python train.py --num_hidden_layers=16 --hidden_size=384 --num_attention_heads=4 --num_key_value_heads=4 --head_dim=128 --intermediate_size=1920 --vocab_size=17766 --hidden_act="squared_relu" --norm="layernorm" --norm_place="pre" --norm_eps=1e-05 --positions="rope" --rope_theta=10000.0 --rope_fraction=0.5 --qk_norm=false --attn_scale=0.0884 --bias="none" --tie_word_embeddings=false --parallel_block=true --init="uniform" --init_std_qkv=0.0271 --init_std_o=0.00415 --init_std_up=0.0271 --init_std_down=0.00214 --optimizer="soap_variant" --learning_rate=0.00225 --lr_mult_qkv=0.5 --beta1=0.95 --beta2=0.95 --lr_head=0.00949 --max_grad_norm=1.0 --warmup_steps=200 --schedule="cos" --final_lr_fraction=0.03 --batch_tokens=65536 --max_seq_len=1024 --doc_mask=true --train_tokens=344100000 --max_steps=5251 --dataset="wikipedia_en"
Each number is 128 + 32 x the weight over the matrix's rms, rounded and kept within 0 to 255. Layers, rows and columns count from 0.

# layer 13 MLP up, 1920x384, rms 0.0728, rows 1713-1781, columns 144-191
[[197 133 128 110  78 167 126  91 142 132 133  84  78 115 171 142 115 136 185 165 175  97 109  99 153 140 140 134  66 139 124 144  91 112 166 176 170 124 154 128 169  73  87 146 192 138 107  84]
 [127 112 118 108 127  72 180 182 184 136 163 120 114 150 171 105  78  85 120 141 153 155 154 152 139  85 149 142 135 102 120 142 175  92 139 179  79 116  98 147 161  83 132 105 184 111 107 143]
 [144 161 124 148 127  66  99 101 110  75 126  82 118 151 139 106 135 144 158  73 160 132 120  88 167  68 136 104 117 107 125 138 122 115 150 125 160  91 103 169 189 126 111 152 161 172  91  94]
 [107  89  49 178  61 153 184 161 126 184 210 135 138 118 121  76 132  52 103 114 181 130 146 154 172 145  43 117 124 171 100 178 136 146 136 129  79 145 138 178 131 156 180 121 137 138  93  67]
 [136  74 171 132 133 112 144 115 186 149 201  70 110 145 135 105 127  93 139  74 117 107 119 149  99 135 170 138  69 150 103 103 114 113 114 163 151 126 124 135 109  83 139 112 144 149 121  70]
 [ 87 115 109 144 165 128 115 128 207 120  95  96 131 185 111 180  96 118 138 134 119 183 148 142  79 145 116 136 109  36  91 117 176  81 119 137 127  62  91 147 109 107 124 102 120 120  89 136]
 [149 117 127 110 117 120 153 138  85 129  84 134 119 116 152 165 121 157 162 142 144  79 139  74 192 142 130  82 136 159 141 105 122 149 104  95 138  92  89  81 184 170 129  99 109 176 178 161]
 [137 161 161 107 133 184 134 129 150 110  69 121 183  93 143 154 112 131  93 177 124 120 204 132 146 176  56 137 134 148 126 182 140 134 170  99 138  68 154 125 109 113 173 107 151 184 116 173]
 [121 161 144 145  94 123 114  89 128  93  93 115 186 149 156 137  94 124 163 155 117  81 170 114 118 143 153 112 129 186 197 205 210 147 133  84  54 109 114 143 162  99 149 123 150 149 107 163]
 [106  86 114 168 149 125 187 110 110 130 129 176 100 139 117 132  75 151 111  92 149 120 126 123 164 133 100 188  97 129 185  79 131 144  86  40 103 104 126 121 154 147 106 112 173  94  81 109]
 [102  95  37 142 133 173  95 178 164 129 100 129 113 130 103 130 156 126 125 150  74 102 151 127 164 155  23 135 145 152 125 147 133 141 175 150 112 131 163  80 149 103 119 116 137 158  84 209]
 [ 72 152  86 101 128 155 141 125 135 128 176  71 116 112  94 100 117 157  73 146 169 188 217 164 160 103 172 101 157 133 121  96 162 206 138  25 152 166 102  90 147 104 186  83 157 116 105 114]
 [ 95 160 145 168 192 150 124 168 123  78 131  98 113 114 180  94 154 136 201 147 111  77 124 121  94 173 114 161 118 133 124 109 145  82 126 150 153 120 144 152  92 144  92 155 142 172  66 132]
 [103 144  97 126 146 147 139 127 131  86 142 120 109 182 124 108 120  91 132 153 149 108 156 178 144 137 149 120 180 144 141 135 177  60 194 130 158 151  76 117 132 138 119 104 119 117 111 136]
 [177 112 107 168 124 133 146 128 117 102  82 115  76 139 166 143 112  98 120 183  88 117 145 115 128 129 132  89 130 132 115 123 167 185 148 133 125 120 112 104 179 191 145 150 162 115 145 100]
 [ 81 110 121 188 218 131 153 151  68 134 127  86 216 205 182  97 173 140 106 164 112 141 109 151 111 110 156 168 127 126 151 150 128 187  97 142 153 177 132 119  93 156 178  15 139 226  84 159]
 [ 80 123  51 134 182 112 110  90 119 116  95 117 170  95 131 129  98 103 132 216 168 120 166 147 170 106 112  98 213  85  96 113  99 143  81 136  97 114 133 182 127  87 118 184 136  75 157  54]
 [ 99 134 159 122 121 129 150 144 169 127 102 140 139 134 118 123 154 152 171 146 117 119 106 179 124 146 143  94 121 109 187  99  99 121 206  95 124 133 124 128 117 121 135 167 143 103 143 160]
 [123 153 130 150 102  89 141 124  34 131 187 199  78 138 102 173 127 146 143  98 130 109 123 115  87 101 178  92 167  66 110  94 136  98 166  99 152 149 161 128 170 112 138  98 101  70 112 120]
 [130 125  90 183 135 153 155 125  86  43 133 152 194 156 210 150 155 166 135 106  41 123  89 115 118 115  89 112 109 158 138  83 156 138  99 185 129 168 185  48 105 152 130 134 126 140 179 176]
 [153 171 121 129 186 166 175 146 156  89  93 138 143 177 122 139 143 166 116 118 134 119 136  91 105 142  44 136 154 108 151 125 130 112 162 108  91  78 120  87 134 116 101  84  78 162 205 124]
 [159 137 106 131 134 182 117 155 108 136 125  78 101 187  88  74 154 154  86  96 134  96 114 175 136 127  95 159 107 105 210 110 213 169 131 115  76 146  95 105 147  83 136 117 121 151 126 180]
 [186 131 137 108 175 138 161 103 157  90 142 213 183  93 155 103 185 115 187 122 142 131  88 115 107 104  81 133  96 104 110  80 113 100 121  83 103 141 101  90 116 112  82 104 119 160 103 113]
 [178 162  82 159 121 156 101 121  79 107 143  97 128 139 183 124 190 112  73 157 171  54  90 109 129 108 136 123 131 170 135 135 140 106  76  66 148  71 120 110 152 113 170 151  95  91 155 149]
 [145 171 129  96  88  87 142 116  95 102 112 195  99 106 134  92 136  73 125 152  64  77  73 115 104 173 179 105 132 144 145 178 159 169 111 148  96 106  71 116 177 109 192 143 115 123 110 137]
 [110 105 134 137 138 158 171 112 121  82 106 127 141 124 119 120 116  89 162 152 103 144 104 154 109  85 115 172 101 164 143 143 167 135 141  76 117 118 121 170 154  89 155 124  94 130  62 165]
 [129 147  94 155 155 121 128 167 107 103 143  93 169 152 106 121 121 140 134 140 123 124 196 139 171 165  39 144 104 132 130  91 135 109 164 116 132 193 142 102 126 161  93 171  97 100 178 162]
 [126 101 106 122 137 132 154 125 138 134 209 181 149 149  95 174 143 138 117 169 109  80  99 129  87 133  95 105 175 110 153 114 130  68  87 141 126 119  91 115  92 106 118  64 180  55 147 177]
 [ 99 144 100  95 128 160 125 106 103 168 157 208 114 127 124 134 126 178 121 137 162 125 155 131  69 123 193  90 231 155 109 104  89  84 126 233 136 144 111  71 131 150 157 137 111  82 109  94]
 [124 138 123 135 166 142 139 105  85 130 104 150 154 139 118 117 150  92  99  80 130 144 117 153 110 144 103 137 128 120 179 170 107 169 147 118  51 154  98 169 160 161 125 131 108 160 113 127]
 [127 147 140 124 191 106 121  93  95 155 160 145 100 121  91  84 144 115 109 146 109 144 154 157 179 162  80  90  94 113 102 101 176 140 163 161  69 141 128 129 131 132 127 127 157 106 114 121]
 [144  64 127 170 112 139 134 115 106 119 138 120 126 124 149 124 164 165  94 111 140 115 115 111 137 191 121 120 145 150 135 107 152 103 165 128  82 140 132 100 101 127 159  97  91  71 143 104]
 [117  99 135 149 157 156 115 161 104  70 153  92 169 103 109 117 132 102 125  85 107 103  99  99 179 122  91 131  68 123 151 161 117 115 166  97 133 101 104 117 145  87 128 156 128 113 147  86]
 [103 105 132 163 153 112 175 165  63 108 137 179 176 150 213 162 126 160 108 154  99 122 111 168 173 116 146 103 126 117 100 160 124 153 163 100 131  43 150 156 124  59 145 151 147  74 135 117]
 [ 69 118 123 149  99 146 103 135 139  96 180  74 170 161 184 141  57  97 124 195 136  73 123 146 120 100 123 146 142 147 195 134 129 114 183 112 102 119 175 121 157 160 190 101 148 112 136 111]
 [185 176 173 145 147 139 106 115 120 149 205  85 130 158 155 149  76 159 106 136 178  97 131 114 177 116 198 134 188 133 130 117 132  82 216 120 174  92 182 117  91 113  89  65 153 164 149 147]
 [117  99 144 117 101  99 193 105 130 168 134 135  45 154 173 109 136 143 143 152 187 139 156 105 133 164 150 181 100 111 255  97 101  91 164 143 143  78 136 139 161  94  96 140  94 167 123 137]
 [191  73 116 118  78 160 112 152 108 162 104 131 173 136 134 128 176 117 131 144  95 126 195 132 104 103 154  93 190 170 127 138 141 175 134 137  86 167 148 169 126  95  52 122 105 216 160 140]
 [142 131  98 121 161 102 169 191 105 140 118 122 180 126 112 124 156 114 155  72  97 100 128  94 109 122 183 131 164 170 109  91 140 123  95 102 159 162 104 120 101 100  94 146 103 149 161  91]
 [158 110 170 129  94  75  90  88  52  79 137 179  89 100 133  86 149  85  90 196 127 116 106 119 124 179 132 115 128  90 125 158 215 101 122  82 139 128 140  90 145 128 165  81 111 178 117 123]
 [ 98 134  87 179  91  80 136 147 115  77 157  52 112 147 172 113 152  76 105 115 139 146 160  84 167 109 180 108 144  66 122  99 166 167 127 172 128  98 136 121 109  85 159 139  74 126 104 146]
 [ 99  86  85 127 160 118 130 139  94 122 155 141 105  96 118 142 134 147 141  49 174 117 106  99 170 115  90 193 106 224  74 145 130  88 147 156 127  92 148 145 130 131 211  83 138 135 122 150]
 [204  94 133 112 102 157  77 101 156 113 111  63 172 114 132 148  94 126 125 167 194  99 124 164 129 119 147 123 152 144 105 163 147 170 180 117 134 155 138 124 123 129 110  75 118  96 117 125]
 [147 185 110 166 104 101 134 129 108  69 157 195 199 153 154 151 157  68 129 159 194 115 111 121 171 143 194 119 149 128 149 132  93  94 136 120 129 123 126 160 197 146  71 118 198 106 118 175]
 [123 159  85 113 179 126 138 103 108 128 118  84 140 156 205 111 158 163 150 128 138  69  65 100 168 152 117 209  92 156 125 140 163 152 156 164 127  54 144 107 135 127 135  92  90 101 110  88]
 [132 158 120 139 112  85  84 103 109 128 111 157 112 159 162 147 160 123  53 103 133 113 116 154 119 107 176 140  67 147 135  74 178 105 175 188 143 112 141 148 136 129 116  54 158 175 121 149]
 [ 92 185 164 152 168 127 130 153 172 154 156 130 138 108  91 130 140 130 127 115 112 110 146 145 114 156 102  96  92 117 143 111 155 169 112 141 116 177 112 180 103 149  95 140 143 152 169 146]
 [108 126 136  48 202 137  96 116  97 123 114 146 114 145 173 166 143 123 116 148 147 114 117 137  32 130 139 111 122  95 162  83 100 187  99 133  97  74 197  59 141 134 156 124 150 103 143 132]
 [155 170 116 151 164  64 115 104  92 190 118 168 132 194 140 152  99 179 118 127 149 132  79 114 104 118 162 122 179 106 162 134  91 102 108 156  77  90 124 126 160 137 129 127 123 137 145 144]
 [148 140  85 129 129 146 140 143 137  47 106  71  92 157  61 110 106 101 151 191 112  98  86 128  87 122  70 110 163 144 174 111 205 149 131 140 111 134 156 135 103 190 121  97 185 165 111  72]
 [114  83 125 129 104 202  59 172 174 126 184  88  80 154 191 143 150  79 109 156 111 121 185 120  73 104 168 130 111 157 189 143 185 117  69 112 107 138  75 127 117  97 143  54 185  63  64 155]
 [167 167  86 128 108 158 136 101 183 112 116 125 145 150 190 151 124 176 129 109 143 113 156 133 110 121 151 119 119 179 153 147 242 189 140 132 135  92 135 137 136  93 144 113 112  99 100 152]
 [ 49 121  81 159  91  93  88 120 114 191 118 157 137 192 105 113  74 110 234 136  70 104 213  74 142 150 140  90 156 143 155 156 149 143 142 180 111 120 134 143 121 107  94 126 172 122 110 145]
 [143 127 109  56 150 166  74 129 102 135 130 112 189 130 107 104  85  91  77 124 131 145 124 132 146 160 107 133  97  80 120  80 196 115 112 150  77  41 137  96 187 164 127 140 113  83 115 136]
 [119 140 136 164  88 131 164 147 112 112 189 111  63 136 131 136 142 130 158 131 107 109 108 135 155 115 118 105 168 139  60 176 123 113  81 121 157 121 132 112 134 185  63 101 154 131 114 102]
 [158 156 133  89 156 154 123  83  50  99 123 124 151 144 141 152 125 167 112 132 134  79  87 111 126 128  96  94 152 138 127 100 128 170 150  83 160 134 134  76  89 102 155 120 126 111 100 148]
 [146 132 124 129  90 196 117 175 103 121 171 145 106 185  70 189 126 161 138 199  61  74 114  78 102 173 125 132  93 173  76 134 167 121 149  83 155 161 132 132  83 145 173 106 114 212  57 138]
 [129 136 118 102 117 120 152 188 160 148 109 158 199 161 105 122  96 135 142 143 160 183 114 164 132 143 156 138 155 129 129 125 152 203  74 141 206 153 113 126 120 100 156 109 181 134 168 113]
 [168  73 142  39 102 156 125 164 121 111 154 106 216 222  73  98  48 138 132 151  90 208 119 165 157 145  90 135 156 107  99 168 137  43 178 109 215 117 118 104 128 137 162 103 130 138 141 123]
 [139 139  89 116 163 104 132 179 140 156 125 108 117 160  93 141 115  91  93 107 216 101 149 130 131 146 163  86 137 200  94 152 187 159 135  90  90 146  69  68 101 105  83  65 129 144 129  72]
 [169 135  72 158 100 140 132  53  98 133 183 139 117  96 116 154 119 126 151 145 172 169  73 110  64 120 118 137 169 132 103  69 159 129 155 157 161 111 117 156 137  97  87  93  97 114 116  82]
 [ 89 146 117  88 135  65 169 142 132 156 136  90 131 133 131 122 135 149 152 120 138 123 110 138 146 117 123 159 106 117 165 120 140 115 131  75 135  98 170 155 103 119 169 121  79 112 100 151]
 [186 100 143  71 101 179  99 124 186 228 195  83 147  87 113 132 156 137 125 109 127  94 139 112 134 133 101 147 146 135 159  95 160 128 145 166 132 102 102  87 111 153 121 167 105 153 173 127]
 [111 176 106 138 119  73 167 141 152 106 159 121 141 166 142 116  81 111 173 100 136 132 118 112 131 168  68 162 151 138  79 193 156 135 121 108 175 185 124 141 133 138 113 154 125 171 124  85]
 [160 128 221 135 160 124 183 120 145 179 126 144  96 138 110 184 162 123 107 131 129  94 117 134 125 144 146 124 163 119 128 152 119 134  99  97 118 163 132 150 122 110  50 133 183 174 116  83]
 [145 133 143 103 174 122  86 127 121 154 183  65 140 101 140 117 133 130 120 133 132 115 131  75 171 104  72 136 120 136 117  69 171 147 120 190 122 108 118  96 101 162 147  94 157 124 167  71]
 [152 186  92 112 129 185 107 181 147 183 169 119 128 167 149 101 144 175 140 117 159 159  89 139 114 123 140  87 103 126  91 119 118 109 178 124 140 131  94 152  88  89 151  91  90 185 141 123]
 [124 153 127 120 130 106 109 139  93 138  76  93 182 140 142 172  99 150 105 145 154 152  27 157 105 159  85 111 123 139 153 117 132 104 155  74 151 102 199 135  89 122 124 148 142 111  74  76]
 [ 83 138  88 143 124 112 124 158  73 100 196 106 176 105 110  81 139 142 136  80 178 100  80 170 117 115 148 137  90 149 166 130 117  77 136 146 116  86 162  96 105 121 159  97 114 120  64 132]]
# layer 13 MLP down (transposed), 1920x384, rms 0.0717, rows 1713-1781, columns 144-191
[[133 108 133 140  88  81 115 154  98 164 123 143 175 172 162 139 138  96 134 131 131 158 102 140  94 149 123  94 116 160  72 126  57 151  88 172 125 151 163  76 136 138 111 100 138  94 142 137]
 [ 81 182 136 134 150 137 111 163  78 148 100  97  76 139 150 104 131 142 129 150 131 198 108 151 137 127 138 170  97 149 127 125 131 114 114 148 132 174 166 134 130 133 103 111 111 135 182 120]
 [ 82 125 128 148 139 175 161 145 181 117 101 193 171 159 122  68  86 148 160  96 145 111 159 143 181  70 176 125 160 121  82 137 170  96 135 169 131 167  92 135 119 131 125 138 122 133 180 146]
 [ 81 131 133 139 115  89 210 113  92 158 174 118  69 155 178  99  86 110 145  90  87 104 144 108  94 106 145  71 145 141 174 141 120 178  75  62 135 130 189 184  58 193 173 206 174 132 168 115]
 [155  95 134 190 107 186  97 148 144 126  44 141 178 128 127 135 121 205 158 124 107 161 119 125 127 102 122 143 106 129 153  99  79 138 129 150 161 114 140  95 168 173 106 101 107 170 113 123]
 [ 98 152 117 119 170 143 136  75  83 161  89 129 109 115  84 138 136  84 119 101 141 106 168 108 149 109 129  60 150 121 158 114 126 173 146 199 126 112 137  92 112 112 149 157 109 123  44 123]
 [ 97  92 113 126  61 191 117  97  93  88  97 154 173  87 178 101 123 163 110 125 172  99 144 106 152 160  93 105 109 151 141 134 105  86 120 108 172 100  72  99 155 132 126  86  89 152 118 177]
 [149  82 164  52 139 151  87 104 168 172 115 158 185  86 123 169 177 129 145 149 132 167 120 101 132 165  79  95 172 153 149 138 130 137 102 137  95 145 137 182 139 105 128 120 114 100 138 111]
 [141  91 136 135 171  90 111 136 168 115 170 123 153 159  52 232 114 164 132  43 157 152  82 142 179 103 139  95 107 150 145 130  93 121 124 155 181 153 164 117 169 131 120 149 195 170 126 170]
 [166  89 110  94 154 136 159 142 145 104  84 131 202 116 128 155 124 109 142 104 110 130  94 137 109 143 141  95  99 158 139 134 126 124 137 129 108 139 163 171 109 118 110 140 131 169 172 151]
 [128 136  45  71 127 154 111 126 142  96 153 131 121 160 146 153 122  69 161 116 109 160 146 176 110 152 154  99 125  87 158  98 120 138 163 140 160 126 128 121  92 116 185 128 107 160 115 184]
 [142 154 155 134 183 127 153 194 115  61  88 154  55  94 145 109 116 143 100 171  85 163 129 168 126 145  61 112 132 138 145 125 104 160 101  71 105 140 172 108 144 184 107 152  82 136 100 110]
 [130 103 130 132 119 148  92 116 132 117  67 130 103 158 135  91 169 130  77 123 150  93 131 102 135 163 144 152  85 126 136 125  81 104  67 112 149 114 122 117 140 109  80  89 158  68 159 125]
 [130 123 118 175 122  68 117  93  74  99 125  58 131 105 114 161 146 135 156 119 118 125 107 116 177 211 117 141  74 120 147 164  48 125 156  78 121 119  84 134 123 123 110 127 170  95 101 172]
 [119 137 140 134 147  93 135 132 137 123 130 175 114 131  97 107 162 131 139 133 117 137 161 159 169 130 151 121 132 121 110 110  68 135 133 243 138 158 125 130 140 168 141 137 100 122 174 154]
 [149 155 145 207  76 191 155 185  99  90 180 201 109  96 166 113 139 165  78 155  99 148  82 148 136 138 114 153 165 120 124 100 114 122 100 101 145 168 146 168 142 125 146  76 112 179 142 194]
 [135 110 236 161 163 118 127  90  82  80 142  89 158  80 125 153  93 139 109 114 143 168 113 124 141 160  66  89  85 139 131 136  83 152 124  97  67 129 125 112  85 112 126 149 139 118 103 129]
 [101 161 117 112 153 167 130  99 129 164  98 184 103 118 144 132  43 175 163  70  88 175 106 146 143 106 155 138 125  87 185 104 101 155 175 172 102 154 136  95  77 173  83 150 150 161 141 141]
 [113 101 170 118 174  98  93 148 136 147 161 149 159 135 157 128  54 154 173 122  95 144 185 110 130 125 128  71 103 122 141 150  96 117 149 119 103  34 162  82 134 100 119 108  78 115 129 126]
 [138  95 165 116 119 159 132 164 105 138  60 156 126 130 115  97 113 143 130 146  99  94 167 145 107 155 105  55 114 117 147 161  99 142 143  96 120 137  98 175 126 128 131 151 165 142 110 140]
 [119 136 116 121 154 183 137 125 116  97 136 133  72  95  95 130  78 133  98 123 170 121 155 188 133 126 149 127 150 129  95 136 151 113 142 116 118 162 136 120  92 123  37  99 135 149 167 184]
 [152  78  93 143 156 118 135 135 130 105  47 115 136 160 106 180  84 115 148 109 132 149 139 151 128 122  91 123 118 133 131 134 158 136  93 100 111  93 179 154  68 158 123 148 186 113 105  94]
 [129 163 109 112 107 116  95 124 115 105 164  82 156 134 172 159 105  90 134 182  85 176 143 113 202 156 150 183 137 111 131 116 117 117 123 175 156 114 133 124  88 161  92 114  96 132 180 125]
 [ 81 167 155 135 146 154  97 141 113 122  91  80 181 151 137 163 130 120  37  79 133 137 118 106 144 121  75 131 175 126 110 174 123 120 182  64 125 102 123 144 120  71 140 159 101 105  85  93]
 [150 136 125 188 134 154 142 109 109 103 149 120 121 104  89 149 111 131 153 143 116 104 243 119 133 145 134 174 151 151 172 103  91 124 105 125 152 151 126  83 144  95 148 134 106 106 158  73]
 [141 125 136 107 116 171 104 121  68 165 168 131 146 145 173  98 109 208 119 104 166 135 121 115 143 160 127  79 129  77 116 178  82 112 121 125 149  74 135 149  96 150 147  96 207 137 110 139]
 [123 236 118 157 166 109 160  88 137 187  85 111 151 120 132 170 226 133 127 165 186 154 182  98  78 138 141 103  88 152 109 193 123 190 159 106 132 145 159 117  98 151 110  84 147 120 139  98]
 [136 144 158 124 138 147 125 133 182  95 151 137 107 186 165 123 144 130 132  92 142 111 104 112 163 121 144 163 100 143 160  99 147 120 141  99 129 151 136 104 149 131 136 184 101 110  82 136]
 [ 96 122 106 100  94 123 140  61  80 136 104  90 125 150 184 161 139 166 124 136  96 131 161 161 154 101 130 102 124 157  85 128 149  46 122 162 140  99 152 150 132  80 145 129 131 119 132 144]
 [ 97 113 102 168 159 150 100 103 180 106 130 153 161 144 118 156 142 151 132 151 108  96 171 138 106 122 109 146 108  79  98  76 128 139  70 139  95 115 148 107 100 209 141 109 134 146 121  81]
 [127 113 149  89 196  96  96 120  66  92  71  82 206 107 141 180  59 135 103  68 178 115 159 135 110 110 174 113 109  74 134 144 122 130  86 175 138 199 119  91 135 175 129 161 206 175 130  73]
 [126 183 133 116 160 128 163 195 118 159 165 138 160  67 114 128 161 153 146 141 117 101 138 139 101  73 145 149 150 131  97 103  91 170 144  97 171 120 130 119 145 133 124 167  50 145 142 135]
 [ 97 110 101 139 103 170 149 125 129 124 134 141 125 147  98 146 117  92  89 141 123 159 112 142 121 168 138  97 107 134  97 106 138 145 107  94 166 169 146  74 109 158  97 142 136  79 141 147]
 [104  81 137 130 125 120  87 164 147 105 114 112  67 103 140 116 140 169  84 125 151 165 137 137 145 172 152 135 122 193  90 128  87 157 179 104  76 147  94 118 146 130 103 123  65 141 207 152]
 [125 139 117  82 143 135 106 118 157  77 127 125  90 113  77 120 149 121 161  98 138  86 159  94 166 155 143 132 105 115 182  70 128 102 157  97 105 128 100  75  72 153 145 109 157 156 171  95]
 [144 141  94 136 126 107 137  92 178 138 115 135 189 128 121  87 148  81 124 143 152 144 111 162 157 165 135 114 109 138 148 113 164 139  80 148 146 166 123 110 116 116  68 149 179 129  99 125]
 [ 84 151 127 160 126 124 140 108 117 156 118 136  76 168 126 135 173 119 130 119  48 130 174 109 165 102  95 125  90 116 150  95 133 115  77  86 103 169 177 183 137 133 100  97 207 195 125 191]
 [162 125 117 133 162 110 114 110 191 250 135 107 195 144 116  99  87 140  75 145  99 112 160  84 159 145 121  85 153 144 119 186 153 133 142  82 162 125 126 151 110  91  71 112 129 101 169 164]
 [122 109  67  55  85 146 162 140 122  84 113 135 141 124 127 133 105 124 194 127  89 143  69 122 100 164 145 153 148 147  72  85  94 127  70 121 200 102 138  62 109  98 163  89 100  99 165 102]
 [109 115 151 132  96 166 108 123 105 143 107 155  97  64 192 115 123 130 150 146 136 104 141 141 116 172 161 181 117  53 134 151  70 137  86 130 145 124 124 119 178 149 142 133 110 137 119 121]
 [ 82 134 128 138 109  86 113 145 120 128 151 165 167 104 118 126 163  96 123 138 131 147 116 178  88  78 153 119  74 147 141 148  90 127 125  87 131 183  71 146 150 161 118 133 132  54 109  96]
 [146 128  92 135 149 119 150 175  73 156  99 140 145 179  85 139 102 159 139 116 115 103 137 120  53 131 139 149 109 144  75 129 116 115 115 125 118 121 101 110 138 160 111 154  93 108 116 177]
 [117 130 116 120 142  87  50 154 107 186 121  89  99 190 161 137 168 181 110 123 174 116 102 139 150 137 137 168 114 107 124 137 124  92  42 171  96  91 130 147 131  84 160 193 142 193 144 191]
 [183 202 102 145 170 188 110 150 161 123  96 182 146  93  83  81 146 148 110 110  83 151 121 111 193 113 115  96 158  98 121 117 158 103  90 139 130 178 143 161  84 160 122 172 120 158  61 172]
 [ 73 142 160 141 178 151 113  90 106 116  96  87  67 152 146  79 123 104 117  91 155 192 135 104 118 116  96 129 110 150 124  83 127 111 105 131 157  45 112  87  69 153 170 150 136 135 129 115]
 [141 120 131 100  92 150  81 169 159 159 128 150  98 112 139 117  83 159 102 183 107 138  72 106 164 152 117 172 194 109 129 115 110  61 135 159 185 149 113  95 135 102 144 162  83 106 141 122]
 [140 181 152  93 130 126 168 135 133  83 123 199 151 101 166  70 102 191 168  93 129 173  88  58  86 101 106 165 104  96 142 103 145 136 124 110 146 103 112 136 131 117 108 167 116 125 151 151]
 [111 111 148 148 141 101 126  97 117 117  84 110 135 104 146 103  83  90 108 119 138 137 145 101 142 154 138 112 123 158  98 138  96 124 147 116 147 132 119 135 102 131 105 136 119 197 142 154]
 [167 150 124 135 148 139 123 149 173 125 135 148 161  98 110 110 167 134 135 125 204 108  76 110 143 130 138 108 125  99 154  91  76 138 144 144 115  90 177 109 147 145 120 143 111  81  76 113]
 [115  89 115 106 150 116 131 159  77  38 142 173 182 117 105 169 109 123 138 138 172 117 154 142 105 134 131 103 188  58 151 120 135 141  35 171 129 146 123 136 146 148  85 203 128 152 133 142]
 [115 124 114 180 180 164 122 151 141  38 140  95 143 154 151 143 183 137 188 131 165 137 212 202 105  20 111 123 128 119 108 101 144 204 110  97  96 109 130 139 138 134  91  90 143 130 135 123]
 [153 102 143 101 111 134 136 183 164  90 119 119 129 116  96 146  96 202 137 125 117 164 126 104  92 152 143 139  53 105 118 139 165  92 142 150 114 129 112 190 140 127 125 122 130 103  85 103]
 [113  72  97 190 196 126 123  76 120 154 148 102 139  78 149 125  93 155 114 159 105 122 128 138 127  99 142 131 153 163 109 119 104 125  68  89 149 119  97 139 141 176 109 119 111 116 124 183]
 [119 157 186  66 150  85 166 184  65 181  91 138 134 149 156 140 135 127 163 137 113 150 108  97 163 133 132 178 134 109 133 116 155 104 163  94 123 153  94 173 129 212  73  53 141 154 106  97]
 [136 116 111 158 105 132 135 153  84  80 115 162 137 148 109 117 171 112 107 172 124 124 133 101 154 161 131  98 136 155 108 166 120 129  67 164 154 186  98 115 132 111  95 154 187 171 120  87]
 [116  96 170 135 115 157 149 133 181 177 171 147 100 116 137 148 157 167 133 111 110 149 145 111 157 123 103 127 126 113 124  75 124 142  97 107 121 105 150 104 123 164 113 108 114 131 105 113]
 [103 130 157 107 119 143 135 139 131  96 109 128  99  91  75 153 161 146 163 141  63  76  80 132  72 138 110 125 116  91 115  85 158 106  99 119  60  50  85 157 149 159 106 151  81 133 201 119]
 [139 112 173 132 124 115 153 120 193 127  64 123 123 119 155 116 123  74  69 114 163 150 167 108  81 132 205 126 118 122 108 138 111 108 171 192 190 119 162 120 187 132 152 127 121 167 111 100]
 [156 154 119  74  81 175 189 176 174 149 169  81  69 157 164  62 141 112  59 146 154 182 161 108 177 148 105 130 169 165 128 155 114  97 131 172 106 167 155 131 115 136  61 117 121 173 117 133]
 [149 116 162 109  80 149 204 139 149 184 132 147  50  87 117 108  95 166  96 105 124 146 117 124 108  83 106 156 178  88 128 119 111 122 131  99 126 113 120 155  91 146  97 116  84 129 143  95]
 [120 153 120  79 128 134 174 105 158 131  67 135 162 117 109 140 158 107 148 104 132 139 172 148 166 113 127 139  79 145 141  59 155 144 123 105  94 138 167 100 159  94 127  98 170 108 151 106]
 [118 173 175 123 105 160 150 110 156 125 140 122 137 153 158 163 131 117 150 124 123 104 142 142 149 108 139 105 167 157 134 151 126 140 132 110 115 166 145 150 171  74 112 126 157 123  96 181]
 [160 136 154 150 161 165 104 129  66 138 145 160 140 139 127 163 126 133 135 131 120 174  73 114  70  93  96 126  54 104 143 111  93  75 127 206 137 148 163 119 143 154 115  58 133 124 160 176]
 [138  68 106  96 159 100 118 165 170 134 102 151 146 141  42 103 120 122 188 157 133  47 117  96 131 162 106 141 125 107 134 158 145  94  46  79 113 174  93 149 114 188 160 110 165 185 116  93]
 [169 108 120 134 192 132 103  82 157 145 156 146 167  94 110 138 143 103  82 116 205 135 177 102 138  66 113 163 150  68 151 156 104 115 168 163 109 126 132 117 130 162  60 113 120 121 147 130]
 [144 118 108  84 138  79 126 123 194 160 137 174  62 127 102 154  91 162 138 153 175 104 183  94 126 155 148  82 112 146 134 112 109 118 140 151 135 136 188 102 167 117 145 130 136 143 106  80]
 [132 152 124 103 156 111  75  76 157  99 145 111 202  98 163 124  76 108 174 189 152 142 140 115 187  89 131 179 157 145 210  98 139 129 118  98 100  42 162 144  88  87 139  91 179 117 116 109]
 [159 163 131 138 149 168  86 152 127 157 124 158  89 115  96 119  81 150 141  76  97  71 174 131 110 159  89 110 133 142 112 155 110 123 136 152 116 114 127 106  85 162 128  89 209 114  93 171]
 [145 171 189 135 140  99 130  94 146  66 104  82 126 171 147  97 155  71 102 117 135 143 149 118 150 132 126 124 133 166  52 197 154 103 120  97 114 135 181 152  72 179 138  99 137 136 163 145]]